Part of a small language model's weights.
Architecture: rotary positions, embeddings untied during training, capped logits.
Each number is 50 + 12 x the weight over its row's rms, rounded and kept within 0 to 99. Layers, rows and columns count from 0. The size before them is the row's rms in percent of the matrix's.

# layer 8 MLP up, 512x128, rms 0.213, rows 371-398, columns 0-127
102:61 41 37 60 66 51 41 71 44 46 38 73 49 45 38 53 51 69 45 55 42 50 40 48 52 48 73 47 77 60 43 46 32 66 55 68 53 52 26 51 34 61 53 35 45 68 52 61 44 45 43 56 36 58 53 46 46 56 36 43 40 50 35 34 55 60 52 49 65 51 25 55 37 43 37 44 71 58 49 40 47 47 77 35 60 48 47 46 77 54 78 61 77 62 66 62 50 42 45 43 30 42 51 55 39 37 26 46 24 40 48 52 49 37 43 40 34 57 46 30 41 54 44 34 35 52 37 58
093:43 56 57 33 51 73 53 62 51 65 56 37 35 61 48 65 36 48 42 46 39 49 65 36 56 43 43 59 62 58 63 37 44 52 63 41 62 60 41 58 56 74 45 54 63 53 49 45 46 83 42 50 17 64 51 66 52 31 56 47 44 65 25 60 55 58 58 47 28 75 60 66 71 56 50 60 70 37 43 54 60 68 69 50 39 51 51 39 57 52 66 52 42 25 51 58 37 60 52 58 58 51 64 45 32 45 46 50 71 37 45 58 35 55 51 40 49 29 68 31 27 49 48 50 34 55 47 41
105:51 59 54 64 43 76 59 38 60 71 48 55 36 55 79 46 45 49 42 54 74 51 69 45 50 52 59 37 52 58 45 73 42 67 41 41 55 49 45 48 54 56 47 25 49 43 41 30 55 58 52 40 46 44 37 71 51 39 55 75 31 50 25 23 46 58 68 53 36 33 43 70 41 44 66 58 33 48 64 33 45 51 54 30 39 38 65 20 60 49 58 50 41 50 58 62 31 72 57 49 57 41 60 39 64 50 47 69 38 54 38 33 45 62 43 56 60 61 70 55 48 47 51 57 45 65 43 50
102:62 46 51 64 58 72 58 35 42 60 34 48 77 52 37 60 44 44 64 42 32 73 47 53 35 50 31 50 42 46 50 51 48 30 40 57 51 56 35 36 48 28 57 43 57 40 67 53 55 45 51 57 55 53 51 78 36 49 46 62 68 71 36 57 25 56 50 55 64 71 67 31 55 52 47 36 66 57 43 46 42 48 40 60 40 61 60 56 33 63 64 44 39 40 59 63 48 45 37 44 48 40 48 51 59 57 30 59 52 71 54 40 49 44 67 52 54 57 33 69 50 44 87 33 70 53 52 74
105:57 54 43 42 42 51 54 45 59 41 36 71 68 61 62 44 50 72 71 78 84 47 42 49 80 67 51 43 52 59 46 39 63 40 45 64 71 54 69 59 48 58 34 30 57 38 45 45 72 71 52 45 41 42 65 66 61 68 54 57 62 51 68 48 62 53 54 25 36 34 55 44 40 64 67 47 61 52 60 58 53 53 56 62 52 45 52 37 55 49 54 50 61 61 45 52 41 46 28 44 36 52 70 44 40 41 65 41 43 47 85 59 41 34 51 47 40 48 34 41 27 46 46 43 47 53 40 52
094:67 47 70 40 51 58 62 69 46 42 38 32 62 68 39 39 50 50 41 60 50 48 53 35 31 49 68 43 35 45 59 34 47 56 27 67 62 38 67 47 42 39 67 49 64 69 61 39 64 55 41 42 54 74 44 51 72 54 45 60 50 47 44 37 53 65 28 43 35 39 24 50 55 30 33 56 33 42 49 67 49 41 67 60 71 58 34 67 51 37 47 67 54 28 48 47 52 59 41 48 40 56 46 69 50 35 51 24 53 29 57 31 55 48 45 58 59 28 55 49 44 64 66 50 48 55 34 48
104:46 61 47 55 47 30 47 35 34 58 50 65 54 42 53 46 43 44 76 51 46 52 60 46 37 44 71 44 39 51 69 45 34 36 61 49 42 45 36 55 57 40 70 50 43 38 33 54 43 51 52 44 55 66 37 63 38 59 50 48 60 55 52 42 60 47 52 80 47 40 38 50 46 39 41 34 42 47 63 24 41 65 41 45 66 32 44 66 47 61 53 52 67 43 69 36 53 70 83 47 55 52 66 37 75 30 63 65 75 31 72 48 32 43 65 59 54 67 54 42 35 55 39 52 64 62 40 56
097:60 44 47 37 43 45 47 49 37 32 53 52 64 42 70 51 32 21 55 42 39 64 63 52 45 64 37 54 62 58 86 46 35 51 42 46 55 64 63 55 39 38 54 42 40 34 58 56 79 51 43 44 68 38 61 53 29 48 74 49 61 54 32 56 62 44 27 35 58 27 63 38 58 38 71 43 67 48 64 64 52 47 62 53 41 43 48 58 31 56 38 76 56 52 56 49 48 48 42 55 35 49 31 52 67 39 36 41 53 27 49 30 44 52 40 28 54 52 68 51 53 48 57 55 49 62 52 42
103:56 26 54 57 52 71 42 47 28 55 46 45 57 71 60 60 36 53 30 45 53 61 45 41 45 71 54 41 60 66 62 43 47 73 49 26 80 49 43 20 42 48 52 58 61 51 52 30 62 33 34 50 65 55 31 61 42 47 40 56 50 55 65 51 44 46 50 46 46 64 64 54 51 39 60 77 46 54 60 60 43 53 45 56 56 56 56 64 49 30 41 38 58 52 53 41 38 60 44 42 52 47 23 53 60 54 45 33 50 66 43 54 33 70 71 42 57 41 65 48 77 27 73 61 55 38 58 41
094:49 50 54 47 54 52 61 46 58 45 43 57 47 57 46 78 56 61 47 56 51 48 57 26 36 28 67 64 41 40 34 44 70 48 56 33 39 46 49 54 52 70 31 47 43 74 47 71 35 55 48 49 39 71 69 46 63 41 59 63 38 57 48 43 31 37 31 49 52 51 58 38 43 40 37 66 54 67 51 42 34 51 29 62 60 18 56 44 48 55 55 52 44 55 71 52 31 55 43 46 57 65 27 50 42 44 19 59 60 64 39 49 44 65 39 34 50 44 44 28 37 55 29 37 33 57 35 56
105:47 65 47 48 29 41 44 59 54 45 41 58 35 49 58 62 35 48 64 38 43 55 50 28 53 73 38 47 67 46 66 45 58 44 60 60 76 33 66 33 46 47 54 30 52 47 67 63 42 63 63 51 49 61 65 52 54 55 49 40 44 54 54 43 55 46 57 66 47 72 61 55 35 58 57 63 51 50 72 20 34 52 57 51 45 32 66 42 35 36 20 66 67 66 44 49 67 35 52 51 39 63 57 45 47 55 56 44 52 62 37 50 69 59 37 45 37 51 55 70 27 26 58 37 43 23 49 44
089:49 78 56 50 53 62 25 69 76 51 53 49 52 47 64 32 55 53 71 65 32 79 47 56 37 26 60 58 52 53 52 49 39 64 53 32 46 56 29 63 54 39 50 56 56 62 42 58 55 52 46 53 42 66 67 31 83 45 60 45 52 55 67 69 39 51 51 48 41 42 61 49 62 44 53 51 64 39 67 48 27 36 59 62 48 50 65 54 45 38 53 46 39 58 46 44 56 44 56 55 67 44 57 28 52 61 46 46 52 52 27 48 38 61 57 75 48 67 50 36 35 61 56 46 56 14 53 57
098:51 33 43 49 46 34 66 57 45 62 55 60 39 64 41 31 50 72 71 49 72 42 49 49 70 80 53 31 44 48 52 48 53 63 46 46 49 62 45 55 51 82 55 45 39 60 39 45 28 47 38 55 35 52 66 40 49 55 66 48 58 54 50 52 42 60 43 34 43 61 37 53 59 57 47 57 63 30 52 44 47 57 62 47 65 38 48 44 30 56 34 33 47 40 61 57 41 47 32 51 38 56 44 83 69 31 54 43 62 33 66 33 70 39 52 46 56 65 58 41 63 49 47 27 32 42 24 45
103:53 49 33 77 62 64 63 38 53 76 45 51 39 66 61 72 61 69 66 48 28 68 57 48 56 38 62 52 57 60 52 49 49 58 39 66 36 49 54 46 46 87 35 38 60 62 33 51 60 58 43 40 79 75 34 55 52 62 65 47 34 45 48 41 53 71 53 65 57 19 54 69 41 60 53 65 62 43 55 50 45 45 55 51 57 38 41 36 37 55 53 37 39 55 68 54 43 48 54 67 33 41 44 56 56 54 30 34 60 54 53 33 43 40 51 44 47 41 48 58 46 44 47 45 56 29 53 29
093:66 50 57 49 53 58 49 85 49 53 66 53 55 49 72 57 30 43 42 40 41 46 46 25 52 15 42 61 31 55 43 42 48 47 44 58 30 59 33 35 62 63 37 65 74 55 42 58 41 54 20 55 47 71 53 74 52 41 48 59 46 43 42 58 56 47 41 47 60 40 36 50 61 56 40 43 40 46 39 38 44 54 45 64 49 55 52 30 34 43 35 28 39 59 40 41 51 39 29 46 39 38 40 34 48 40 39 44 59 43 65 59 54 49 50 67 70 53 38 36 57 52 67 53 72 65 50 70
107:79 54 63 60 48 38 31 31 48 48 37 34 52 36 54 40 59 47 37 58 35 62 51 54 27 42 58 44 54 57 48 57 35 44 53 60 44 48 30 55 60 47 43 55 35 30 51 63 70 49 42 53 48 38 55 35 39 53 57 46 42 47 54 41 56 52 64 34 33 22 49 57 59 79 39 69 57 51 48 59 51 46 25 29 54 61 48 79 44 59 38 44 44 58 69 82 43 31 59 63 45 47 53 76 49 48 46 52 69 48 51 70 48 49 46 56 61 38 42 35 44 38 55 41 55 43 38 21
093:38 34 61 54 31 30 67 41 58 50 47 66 43 42 42 61 67 55 67 54 27 43 58 47 50 57 30 33 51 61 34 53 45 28 49 68 47 65 53 50 29 67 68 59 48 47 51 62 50 41 51 63 50 68 45 44 40 42 51 10 53 46 67 43 57 45 58 71 46 47 43 57 59 52 46 50 42 50 42 58 36 32 51 58 57 56 54 56 54 57 26 67 46 56 44 64 42 36 34 40 54 47 59 55 62 29 46 63 67 37 47 48 42 31 28 69 44 10 37 41 49 36 64 47 49 50 41 40
106:63 34 33 50 45 36 72 43 42 42 64 46 56 60 36 70 53 54 66 54 45 36 57 58 54 53 53 56 58 71 54 44 77 52 65 45 54 76 40 33 40 51 53 43 38 55 35 49 69 23 54 43 29 70 52 56 68 48 58 50 58 42 47 65 52 45 40 32 46 68 57 66 48 60 62 57 74 64 46 51 76 49 40 48 29 62 47 55 47 62 42 53 58 43 41 58 69 48 52 57 30 58 61 62 41 56 36 43 44 39 62 41 53 45 53 50 44 31 23 79 40 54 65 58 43 72 30 59
108:53 46 45 30 44 36 50 59 62 20 63 63 44 57 51 36 21 42 67 64 48 48 47 37 54 53 70 45 52 64 63 61 53 45 57 50 30 55 51 71 52 51 45 38 43 58 45 59 60 26 25 61 50 58 42 45 38 48 39 56 51 81 44 44 33 45 34 55 43 46 42 34 39 49 52 44 46 42 43 44 42 39 38 54 60 41 47 42 48 35 57 65 50 66 43 51 52 49 62 33 53 54 27 21 68 46 55 30 78 57 66 60 44 60 58 26 40 25 35 48 42 56 76 47 42 48 59 56
093:41 61 50 45 55 34 57 35 33 44 65 30 44 45 66 42 40 25 52 45 68 69 65 41 46 73 12 60 57 36 66 62 51 52 49 52 61 65 47 60 45 60 52 55 46 59 47 38 34 41 56 51 58 63 57 41 87 63 35 56 41 70 34 32 53 38 72 43 27 64 58 42 34 48 58 41 37 62 59 63 47 59 52 43 44 53 58 61 58 57 51 47 46 51 53 71 53 61 41 56 52 61 57 40 57 52 46 47 72 44 70 49 25 34 67 41 62 51 46 55 55 37 64 44 28 49 56 55
082:44 55 54 45 60 63 46 53 78 51 79 69 54 48 45 42 45 59 47 49 48 46 51 63 78 35 43 54 40 70 59 51 86 47 44 55 59 42 43 30 68 57 62 53 47 39 45 44 20 58 34 31 40 32 28 33 54 46 65 40 74 27 29 71 66 59 72 45 43 57 48 74 66 50 52 37 46 54 58 62 67 57 60 38 38 51 41 59 53 44 31 63 49 58 57 57 70 53 41 56 49 50 43 62 46 58 44 44 62 47 56 55 49 59 44 54 42 62 47 46 57 46 57 55 52 36 36 67
098:50 62 31 49 47 38 45 57 32 54 69 63 48 44 56 54 34 43 40 50 64 47 37 68 51 47 55 35 39 45 33 39 73 59 43 56 39 41 59 50 63 63 54 50 56 58 76 57 36 49 57 56 27 72 59 25 50 62 45 42 58 50 44 30 48 46 53 56 59 44 59 46 56 56 62 77 60 74 56 47 39 34 69 37 26 82 71 48 19 51 50 58 49 59 55 44 48 63 55 47 30 52 42 53 30 62 38 59 48 34 53 56 59 34 60 63 61 59 26 29 56 45 58 62 54 47 56 43
096:46 40 57 43 49 34 56 49 36 47 30 68 38 73 44 57 73 40 67 59 29 50 39 52 40 46 47 59 46 46 48 54 47 48 44 58 57 57 41 55 43 39 71 60 58 65 64 41 57 66 71 73 62 52 60 65 29 64 50 47 54 55 59 46 79 53 62 44 49 42 45 30 36 44 31 42 46 45 49 40 67 47 59 56 47 46 51 50 41 43 58 29 44 31 53 81 55 48 52 66 20 71 63 36 33 58 45 30 64 46 46 51 40 71 52 28 39 64 46 59 39 49 73 62 46 61 52 64
108:67 37 57 50 53 68 32 40 54 61 43 46 43 48 44 54 44 69 55 47 31 57 59 55 41 71 53 59 61 44 45 60 70 50 59 37 55 61 59 65 54 44 25 50 42 54 55 50 57 31 42 59 49 62 70 34 67 70 51 61 75 53 37 33 81 56 46 67 66 44 32 52 38 35 41 44 69 54 37 48 53 59 35 79 44 50 42 47 57 23 44 37 62 59 51 64 43 64 60 52 53 46 54 68 38 62 55 60 59 77 48 57 54 72 50 67 60 69 44 57 27 62 51 37 56 52 46 48
113:67 55 66 67 52 60 42 71 49 43 41 56 55 56 55 30 62 54 36 45 62 54 40 55 31 26 47 86 55 38 45 48 56 58 42 25 57 29 30 64 37 44 71 55 70 70 58 64 28 57 41 48 39 44 71 53 60 53 41 36 43 49 27 34 38 49 41 50 71 55 37 33 56 51 36 41 56 55 46 45 50 46 61 58 55 72 40 46 37 50 49 69 27 64 63 62 51 55 63 53 72 37 64 36 48 41 60 42 69 42 56 50 42 46 46 54 40 50 61 36 52 52 64 45 42 35 62 53
109:50 44 50 51 44 55 59 38 49 32 43 80 58 45 63 68 63 35 48 44 59 51 44 47 48 46 43 50 41 52 62 52 38 40 41 26 44 53 29 30 32 46 39 62 51 44 59 43 58 45 50 27 65 42 60 31 39 68 42 50 31 55 38 48 54 39 44 56 36 59 55 76 52 58 66 44 56 44 42 74 30 52 40 68 51 56 60 74 57 44 49 52 60 79 55 53 29 68 40 23 61 55 46 32 52 52 30 54 44 65 39 36 50 45 48 38 26 72 48 57 52 69 48 50 78 42 46 55
107:57 55 61 40 72 59 50 34 54 54 33 63 34 65 48 47 52 54 26 76 54 43 74 47 70 32 64 57 55 63 52 39 59 33 59 55 46 44 32 41 38 50 60 43 68 80 46 54 44 48 55 40 40 35 61 41 43 67 36 64 58 53 59 48 69 54 61 48 24 51 57 55 66 64 51 76 39 63 67 47 47 41 54 47 54 72 63 62 42 77 71 64 57 55 50 66 49 38 54 41 60 40 59 46 52 45 43 52 62 57 29 38 62 65 40 51 60 60 48 70 55 30 59 34 52 44 57 50
094:38 42 47 57 53 32 65 38 51 43 68 81 54 49 44 25 43 32 42 49 68 42 31 78 27 29 50 67 50 40 39 52 42 48 26 52 50 56 58 46 41 77 42 33 44 51 58 46 36 40 52 51 23 51 58 50 65 66 38 42 61 51 54 40 70 52 63 44 73 37 34 46 55 57 51 39 50 46 35 52 51 56 35 60 66 59 39 61 45 46 57 42 57 83 44 51 42 68 61 30 50 26 46 68 52 38 45 38 49 36 61 48 51 64 34 55 63 49 37 42 56 50 51 36 50 58 58 49
# layer 8 MLP down (transposed), 512x128, rms 0.0367, rows 371-397, columns 0-127
101:59 49 55 55 73 45 50 44 41 41 40 37 32 39 52 21 30 35 25 63 59 49 55 53 59 59 51 73 48 66 25 59 52 31 56 46 37 41 44 64 49 50 56 48 26 45 60 54 35 39 51 52 51 38 44 53 40 46 58 51 60 26 50 45 27 50 75 52 46 53 52 69 43 40 49 51 51 62 44 87 43 44 46 44 42 45 34 41 59 50 49 62 62 24 43 50 72 46 48 40 62 38 64 49 50 49 53 45 68 36 59 46 58 39 44 31 19 63 58 44 64 40 38 69 51 66 36 46
094:53 35 52 44 72 51 41 42 32 57 37 60 29 27 41 67 73 37 63 55 46 47 56 61 51 31 28 50 64 51 68 52 42 46 57 49 70 53 49 50 26 47 31 52 42 48 61 52 54 70 32 62 61 53 53 33 29 51 47 47 53 36 55 29 47 44 38 56 64 46 48 57 27 54 45 55 69 47 42 34 63 47 40 39 37 23 38 55 76 58 52 45 59 51 44 31 55 62 68 49 79 40 43 55 44 40 48 64 64 61 55 45 64 25 55 65 45 47 40 42 50 54 30 48 47 67 35 42
108:32 40 57 48 63 52 28 59 45 63 69 47 50 63 35 71 65 56 55 49 58 48 42 71 73 39 44 72 47 58 49 30 54 46 17 58 57 61 37 38 66 54 42 64 31 52 59 45 46 48 48 60 44 50 58 64 51 43 76 60 48 24 41 64 60 51 68 44 41 53 37 61 74 54 38 39 55 67 38 46 34 60 75 51 77 58 53 50 60 51 44 49 54 38 68 52 11 38 57 57 47 50 61 51 60 41 58 39 44 49 44 51 52 34 39 48 58 53 43 52 56 71 58 52 31 50 40 42
102:61 56 47 54 59 27 50 49 65 62 55 62 33 43 34 40 53 59 49 55 49 60 56 19 54 50 32 62 32 66 44 50 42 55 28 46 49 45 46 42 30 51 65 55 52 55 44 30 86 66 60 60 45 47 45 32 50 51 63 47 27 38 46 33 64 41 54 58 51 40 49 67 44 43 52 48 57 42 45 22 46 62 70 66 42 47 55 55 66 50 31 54 36 55 60 56 63 51 46 41 68 49 59 33 43 49 57 73 48 45 85 75 47 44 53 22 69 50 44 45 52 64 38 39 50 53 66 56
106:29 44 54 51 49 33 59 50 56 56 45 34 36 29 64 73 47 51 43 36 54 51 43 34 49 37 59 27 45 34 71 38 41 61 53 53 51 62 39 65 45 70 42 68 50 35 80 63 46 49 47 43 40 53 54 23 40 34 22 50 52 49 56 48 50 52 29 43 54 43 38 49 57 42 31 26 39 52 58 41 40 45 56 40 60 54 35 55 34 62 41 56 24 39 48 38 40 32 51 49 55 51 72 55 37 59 56 45 57 58 48 62 51 53 56 82 63 51 43 57 64 51 37 62 31 34 29 53
099:70 60 49 51 36 45 51 54 55 70 53 50 38 46 65 47 42 58 75 47 33 48 54 40 47 45 48 42 51 49 59 48 36 45 71 68 34 72 46 48 65 45 64 54 52 31 46 73 47 53 56 70 70 38 57 43 30 45 78 49 43 32 49 69 50 55 62 28 71 40 51 60 54 70 43 32 48 58 48 39 68 52 42 47 65 59 71 33 37 52 47 42 53 61 46 73 40 31 71 53 46 44 41 48 66 56 44 46 36 64 48 62 46 53 40 54 45 29 19 50 49 38 62 35 29 65 51 60
100:56 36 53 49 68 53 59 50 45 31 45 59 42 59 65 49 59 18 42 39 37 56 63 63 41 56 48 42 62 59 48 38 52 49 67 38 73 55 53 26 48 60 41 34 47 59 61 38 48 58 30 62 53 68 51 55 51 56 46 63 53 44 49 40 51 68 40 59 55 38 43 44 71 33 50 70 40 59 47 52 58 53 68 77 54 44 35 41 48 46 46 59 50 73 26 57 29 54 38 33 39 45 48 60 60 66 43 35 29 55 26 51 54 65 50 36 60 53 79 40 41 27 52 52 24 41 58 35
093:49 55 55 50 29 54 45 34 43 64 35 50 60 48 38 59 60 39 60 21 43 63 49 42 52 53 41 51 44 61 54 62 54 70 49 63 47 47 46 53 44 52 50 58 30 63 55 58 44 72 48 53 32 61 54 39 38 44 55 59 80 43 55 41 54 39 56 34 40 65 30 52 66 37 45 67 44 48 38 59 58 24 91 52 46 54 55 44 40 60 32 46 45 48 71 33 49 44 78 45 48 47 42 32 53 32 62 67 58 21 36 57 56 49 81 46 52 61 60 48 54 46 57 63 35 34 50 49
103:46 39 35 41 56 65 49 51 43 44 56 42 39 61 66 38 55 54 56 46 39 74 57 52 58 47 26 64 71 63 42 64 58 53 30 66 46 39 48 42 40 60 36 54 39 72 50 52 39 67 41 40 64 49 16 40 56 57 70 52 58 48 50 47 59 60 57 50 51 29 47 41 26 63 42 54 33 43 63 74 32 69 43 48 54 57 46 51 67 36 52 36 48 46 70 56 56 57 51 57 56 52 30 37 53 65 60 47 51 58 32 36 28 25 38 41 61 48 48 50 54 45 59 51 74 66 59 20
092:61 53 42 44 36 61 27 44 56 69 59 54 58 27 42 62 35 42 60 26 33 51 60 55 66 40 36 32 44 51 57 36 27 64 28 52 41 57 33 37 33 24 54 42 43 26 54 65 56 63 23 76 29 48 74 64 55 38 40 39 56 45 31 56 41 52 47 57 44 32 58 46 57 57 55 40 61 43 59 55 52 49 69 32 55 46 44 42 46 24 47 32 56 67 26 42 63 50 50 53 63 54 45 46 50 52 51 45 43 52 43 46 54 50 59 49 70 30 51 53 66 66 59 51 57 47 60 48
106:68 71 44 47 44 41 55 56 53 52 42 42 63 74 35 28 60 26 48 51 52 55 43 56 64 45 53 46 40 57 59 29 46 42 71 65 41 62 45 56 54 54 67 58 64 58 31 51 66 46 36 42 41 28 64 31 52 52 61 36 35 63 45 43 50 34 52 41 52 49 32 72 58 53 40 49 58 46 61 79 35 56 48 33 21 72 64 50 53 49 63 50 58 57 60 45 58 48 63 61 45 53 43 45 47 63 28 63 30 46 49 08 49 35 55 69 62 48 43 35 47 41 49 52 45 62 54 59
096:56 51 40 36 41 35 35 41 42 57 54 36 44 54 28 58 50 57 36 40 65 63 66 32 64 52 48 35 42 46 50 50 74 41 55 57 65 54 56 49 44 72 70 60 62 32 51 26 55 62 61 23 60 64 33 56 40 48 41 56 63 64 24 38 69 46 45 47 57 62 55 41 62 58 61 45 53 63 41 55 81 60 47 41 40 48 28 65 41 45 47 41 75 41 49 49 45 30 47 50 22 63 31 42 28 47 51 59 26 62 61 56 39 55 58 42 40 65 38 51 64 44 45 51 48 60 44 43
105:46 60 35 62 41 61 43 51 59 50 45 59 48 51 37 66 42 64 39 41 43 61 68 55 70 35 37 49 34 31 50 39 42 71 50 43 63 51 34 24 48 54 34 43 44 59 69 30 59 74 43 55 56 50 51 61 64 64 46 39 44 37 75 73 67 43 47 42 61 57 47 47 56 47 55 73 41 64 50 54 38 79 59 67 40 66 49 37 38 50 57 46 57 45 57 38 72 57 44 64 51 45 56 45 48 68 65 49 52 37 29 53 52 35 47 44 51 65 63 52 25 51 47 51 43 17 40 74
097:74 49 51 60 47 54 46 71 57 32 14 57 40 49 41 41 49 45 57 59 66 32 24 40 52 25 47 56 41 45 47 39 52 34 65 35 47 53 51 49 69 35 49 52 58 57 73 40 45 43 36 52 51 62 68 49 40 30 25 50 60 37 43 45 64 43 73 28 59 53 56 60 62 51 39 50 44 57 53 53 41 33 24 52 42 52 46 46 44 48 50 53 62 66 52 34 28 58 45 47 43 54 51 59 38 65 49 46 72 40 21 60 42 28 67 47 43 70 42 61 45 37 46 71 56 51 40 48
093:43 51 31 55 52 65 65 44 51 54 54 44 37 38 34 67 44 70 48 38 57 54 57 51 64 74 46 46 68 59 47 60 50 47 67 38 55 61 20 45 44 67 45 44 63 42 34 52 58 56 41 84 77 41 36 45 48 60 51 43 70 36 50 31 53 58 62 50 55 38 35 51 61 52 29 53 64 42 63 38 44 42 57 57 46 46 56 33 38 54 43 59 38 42 50 42 25 55 36 55 21 55 39 57 56 31 33 73 35 43 48 41 46 48 68 49 54 61 48 35 36 67 69 42 51 30 46 33
101:51 19 37 56 43 56 55 47 22 44 52 65 68 52 32 35 74 48 63 61 47 45 52 60 61 54 47 79 58 62 49 44 50 42 26 35 42 54 56 55 36 39 38 41 32 41 50 61 32 54 49 43 43 64 41 52 37 60 57 32 43 51 32 60 47 46 61 50 45 53 51 74 48 58 47 34 54 42 52 49 30 52 31 41 53 56 39 90 34 44 60 59 24 40 35 59 69 61 58 33 48 65 40 52 57 58 53 51 55 46 37 69 48 63 57 37 65 55 59 48 49 64 44 44 64 70 42 65
095:67 51 52 54 26 54 43 60 33 35 47 32 33 62 82 28 58 34 28 46 66 41 53 48 49 50 36 64 39 56 30 67 50 68 48 47 42 51 39 46 44 59 46 46 60 39 60 40 54 66 37 48 43 52 56 64 29 36 59 60 37 53 52 51 44 26 55 56 45 54 64 62 43 54 44 23 56 40 39 35 73 56 46 37 61 52 50 48 42 59 82 47 84 56 59 31 57 70 60 51 61 58 58 43 44 40 62 44 61 54 46 52 58 58 49 46 55 60 32 71 43 60 42 57 44 44 75 51
106:42 39 50 61 25 67 57 77 65 49 65 50 63 57 43 48 38 34 47 59 37 51 47 46 63 45 34 57 73 69 48 60 49 76 72 52 55 58 36 35 52 70 46 41 37 42 44 61 45 60 21 38 29 65 61 54 43 53 70 54 64 35 52 61 41 44 30 41 49 38 47 44 50 67 65 35 46 66 52 57 64 41 34 54 39 32 61 24 39 37 57 71 58 58 61 26 50 37 51 38 51 55 55 26 59 49 51 56 50 44 44 71 48 45 52 59 36 75 56 55 55 55 57 48 59 43 51 41
109:51 41 46 62 34 75 50 56 37 56 54 34 53 74 63 64 45 44 35 49 46 61 45 62 75 46 58 56 76 50 40 56 60 64 60 50 63 69 56 30 57 44 58 57 72 57 41 77 64 45 63 50 58 61 63 62 53 55 37 55 46 45 57 59 34 36 34 74 58 58 55 59 56 58 49 50 46 50 65 58 25 42 70 59 38 56 76 61 51 35 60 55 32 59 62 46 55 47 45 54 62 79 36 63 50 44 47 42 47 35 50 57 44 57 50 38 26 46 42 50 49 75 30 43 67 40 32 48
097:54 63 63 62 61 53 32 43 56 57 56 58 44 37 53 54 41 50 49 64 46 38 38 39 49 35 47 50 47 51 70 45 70 67 55 27 63 43 46 45 33 46 61 59 34 39 60 34 54 55 49 32 59 67 58 41 19 41 45 32 59 47 51 57 61 60 51 68 43 56 58 57 47 48 57 48 43 57 50 50 27 46 47 50 46 46 51 75 62 46 36 52 63 46 47 58 51 25 48 25 43 47 52 52 34 75 26 68 31 48 52 45 71 48 37 38 54 76 74 32 30 75 40 63 64 47 64 38
097:40 59 51 54 48 40 30 64 32 63 47 51 54 38 59 42 63 46 36 67 47 31 62 45 28 59 50 46 65 42 41 54 53 34 55 42 60 67 38 49 46 26 36 51 65 56 45 66 32 42 46 51 68 47 56 60 28 50 51 49 49 79 41 35 35 60 73 72 59 50 68 57 27 30 55 23 45 50 47 34 47 53 46 61 69 22 79 45 49 52 57 26 55 35 50 38 47 51 60 75 38 65 44 48 55 53 60 38 51 56 49 48 46 67 45 51 51 56 62 37 66 44 58 53 45 54 67 58
103:64 65 89 42 57 42 28 70 48 23 50 43 28 32 57 47 37 44 46 81 49 35 35 53 43 72 57 51 68 40 57 42 54 38 51 69 45 33 47 71 52 27 56 64 51 43 57 55 51 42 62 51 59 46 57 60 44 42 63 50 53 63 73 50 39 39 53 66 40 63 50 62 58 49 56 44 55 23 51 59 51 36 61 19 62 53 47 40 36 62 62 45 42 37 51 59 59 57 67 63 55 40 55 63 43 65 48 47 55 55 50 37 46 72 41 53 59 45 53 68 63 43 62 58 48 47 39 61
096:56 45 47 62 58 66 49 48 30 63 66 58 57 67 65 54 45 58 54 49 76 48 60 65 43 34 49 50 51 55 26 36 61 65 52 29 49 42 59 54 55 70 43 43 57 31 72 65 41 49 39 48 38 53 38 53 38 51 44 56 54 49 70 63 39 46 35 77 57 61 57 46 71 51 51 51 58 40 54 26 55 34 51 48 54 69 69 45 45 44 35 36 53 59 44 38 55 54 48 53 41 33 34 58 30 56 49 39 42 58 45 44 75 51 51 60 84 44 64 58 58 41 14 41 24 60 45 55
104:54 36 57 54 36 53 43 60 48 41 38 38 59 61 52 36 30 36 54 38 35 34 46 56 57 70 59 43 49 55 50 57 50 57 53 51 51 46 31 51 40 75 69 55 33 34 64 35 34 46 72 30 58 43 46 52 76 59 58 64 46 38 53 30 31 60 56 71 51 51 38 69 61 58 37 60 32 61 42 76 53 69 63 19 73 39 47 39 62 54 56 65 60 46 57 58 50 46 40 50 72 45 61 42 55 39 32 36 31 37 45 56 49 54 49 68 65 52 45 51 34 48 43 47 56 47 75 46
108:44 51 44 49 49 61 32 54 74 59 40 56 52 51 52 40 46 49 47 76 45 45 32 55 57 44 48 53 38 50 42 41 56 51 41 45 43 24 70 53 53 47 38 72 57 38 72 52 41 34 52 54 24 52 46 64 90 53 59 66 54 44 56 57 67 68 65 38 36 56 61 56 55 30 26 46 54 36 70 36 43 53 50 57 65 58 48 42 50 47 53 56 43 50 46 36 32 50 51 53 50 62 48 38 44 49 31 45 43 47 75 52 53 53 59 43 57 42 87 70 35 47 53 16 69 44 38 50
102:56 58 56 37 55 57 46 41 43 51 54 41 33 46 49 28 63 67 54 40 60 66 59 28 61 51 50 50 52 60 47 62 60 34 40 54 51 40 75 64 55 56 52 59 80 61 68 45 29 54 58 55 51 69 50 63 46 44 74 69 48 48 43 38 35 62 34 57 44 46 46 10 48 55 44 35 69 51 52 40 45 43 47 66 55 57 48 63 44 21 47 60 61 37 76 61 68 34 33 60 51 49 50 63 56 48 59 54 57 52 44 45 61 44 53 79 20 66 52 58 40 40 51 43 45 36 49 37
103:34 55 65 58 57 33 69 45 53 44 55 31 64 50 51 51 65 51 53 64 58 41 27 45 41 51 39 47 60 48 43 42 44 35 60 46 76 44 55 72 62 63 68 63 45 57 44 45 48 42 56 51 55 38 43 36 76 37 35 57 69 43 53 51 33 75 59 49 53 66 55 42 53 53 77 38 77 17 26 59 47 67 47 57 43 52 55 76 47 17 63 65 40 41 56 55 57 52 64 50 44 50 38 64 49 53 34 41 39 42 73 42 63 38 55 57 51 55 51 44 42 35 41 39 38 58 45 50